{
  "n_layer": 9,
  "d_model": 224,
  "n_head": 4,
  "n_kv_head": 4,
  "head_dim": 64,
  "d_mlp": 768,
  "vocab_size": 8192,
  "activation": "swiglu",
  "norm": "layernorm",
  "norm_place": "pre",
  "norm_eps": 1e-05,
  "positions": "learned",
  "qk_norm": false,
  "attn_scale": 0.125,
  "bias": "all",
  "tie_embeddings": true,
  "parallel_block": false,
  "init": "normal",
  "init_std_qkv": 0.025,
  "init_std_o": 0.0059,
  "init_std_up": 0.025,
  "init_std_down": 0.0059,
  "optimizer": "adamw",
  "lr": 0.00166,
  "lr_mult_o": 1.61,
  "beta1": 0.9,
  "beta2": 0.98,
  "lr_head": 0.00356,
  "grad_clip": 2.0,
  "warmup_steps": 200,
  "schedule": "wsd",
  "decay_fraction": 0.643,
  "decay_shape": "sqrt",
  "final_lr_fraction": 0.0,
  "batch_tokens": 16384,
  "seq_len": 512,
  "doc_mask": true,
  "train_tokens": 227100000,
  "steps": 13862,
  "dataset": "wikipedia_en"
}
Each number is 128 + 24 x the weight over its row's rms, rounded and kept within 0 to 255. Layers, rows and columns count from 0. Numbers have three digits each. The size before them is the row's rms in percent of the matrix's.

# layer 3 attention value, 256x224, rms 0.0941, rows 228-255, columns 112-167
088:132096125150147100167125129127093117117134148090176171102135126134142088146160140123137140153086095147135150142113131137110126151103121124155142140114186066148070127038
114:126096129117132093149145138109102164122129170117143164134123161095149122091181145187090100152130122096109155119150159141151118174160148132145125175130113131119099115105
081:168122107160122157144133120136113112108165187130109131103161122161092114076104155115131142189114102131093124066091143155104132123119097119102104103093106122120128120076
078:188158121116132127142102159141130119121110114116123158130139138100120120178085115120106158122145123127164104151106083159138147119083201135122126126144175116170138147165
087:151167153131146126118153105123163119123113128135114083123131137158049155127079139170158121115091124130080149095128115146140175110073167144090120080114114152132137123106
097:104098135104155102112174148124090144146139121076122153139172131124134109090121114149122113139162092135139114152155129158115138137171127117163092184170121105143123133095
111:143121150096137106112125137151077128152124070162128142123137138132104091146136148136116118095112092098194149119159119099201129130155150147083129132147148175135137120143
111:092142141134118211117114139103137141122177124100121124127127122152128146102118137147126146159101123163136156086104145106150125087115100104117096125092116122130121132100
109:129143128133146099155020142137107105112109114135139104130140118139169131139168099067157108107142154177136140154110121119060108146083117093117137101128145087123117136069
118:117087071171125109146124148092140135110131143111115196163134157127150180119107130135122081145133151095103102143124136130072098140132121162147151126122136061120113128112
099:108126086130148106110136123101147184078126142115157112114118137108120141106130158161088119104130177125104188116115118110166111139140139112111136146148150124112132140165
101:145091147107114108148133132149108138139130119104143146111131096109135066125155112126122182164079131134116106152140140118086169122103078110146104138100148091166127137125
080:074118128104125147141147181094111069174142110135120181166115124097153135145115098106106112151135154120116120168173179102120117133157194108137131115152090116148107136155
095:144107107080167119112132145114119123127131122165113135106132132120136147115141144154118087132179145095146164106141142116147078157130142135092134133148087158091106112116
085:113111127113131131107114132117104135173126097143117182134115161129124104106079156141128097158118101138113086153165126110152105116149142133092126129137125162133131120147
113:142157170115116128134135119128129093143145145098116099082101140151138147140156107159144131138076085188083115146134140163114132152109171124125113124123108131126147119077
092:102107131159133161126171129098182143119151155103101138164131120118152164125124143155185133149130152129117092124140130145111121103146096136173098155148074100118127118115
117:139114096135118080146139097149116192073119136142124111141152128106100101140132129143147093056149171102162131116095091133138136126118096159152158154150127142144143127161
091:103164119110126142076149093138142129155123123156101095141137126171102149082105143159153159135080138134107088116173113113119109124147109113075104134132097160087176104124
105:156145139114126122082171101093126118104155174102144132095108113089119122135170150161087145106066121155082091130118113144134120161136147120140116150102111094109128129104
101:126129137074141155158101184133136111112120136134098148140095182108147143136129128158083184200148101108119110117159133165148120113106128119122128149127124111142157156110
090:154107132106136110099117118152106163133151127111135105127154180150142076109085133121160106140159100163161119131119110130127141126146146117119096183158121143168126138117
113:098109090156129131126129114145123148147103060174120109164138126148100152138081138093134083087159121120188125114142121135143124092186117135137143117133134146097153132150
103:165135142130155112118092131164104155068116196113117101086111133130133178141156142163133125110156080145167143153096090158144090119110105180140142152118177116112128121108
099:126168119142113119133146117143178142126110139129091125125111125147101147095106148165163142154089124137051079139167120159075134093127137105117116126114095127118166132161
097:145143136125143172126073171134150178108114106114140120171165127147167099116088125099135165163174109149174116121155087119105131103122090110148105147103159125166172135131
084:130118146095137099124118175100099146135115123092159183138145106091150086161163151171113120143095146130175105155153124116154134168137140129146115164132163080146098128079
097:061094088150124139168155132111112135167123118150165179153156149147109101135105164110191108124154153086112159151176159085101122129145126134107160104143119092126157128183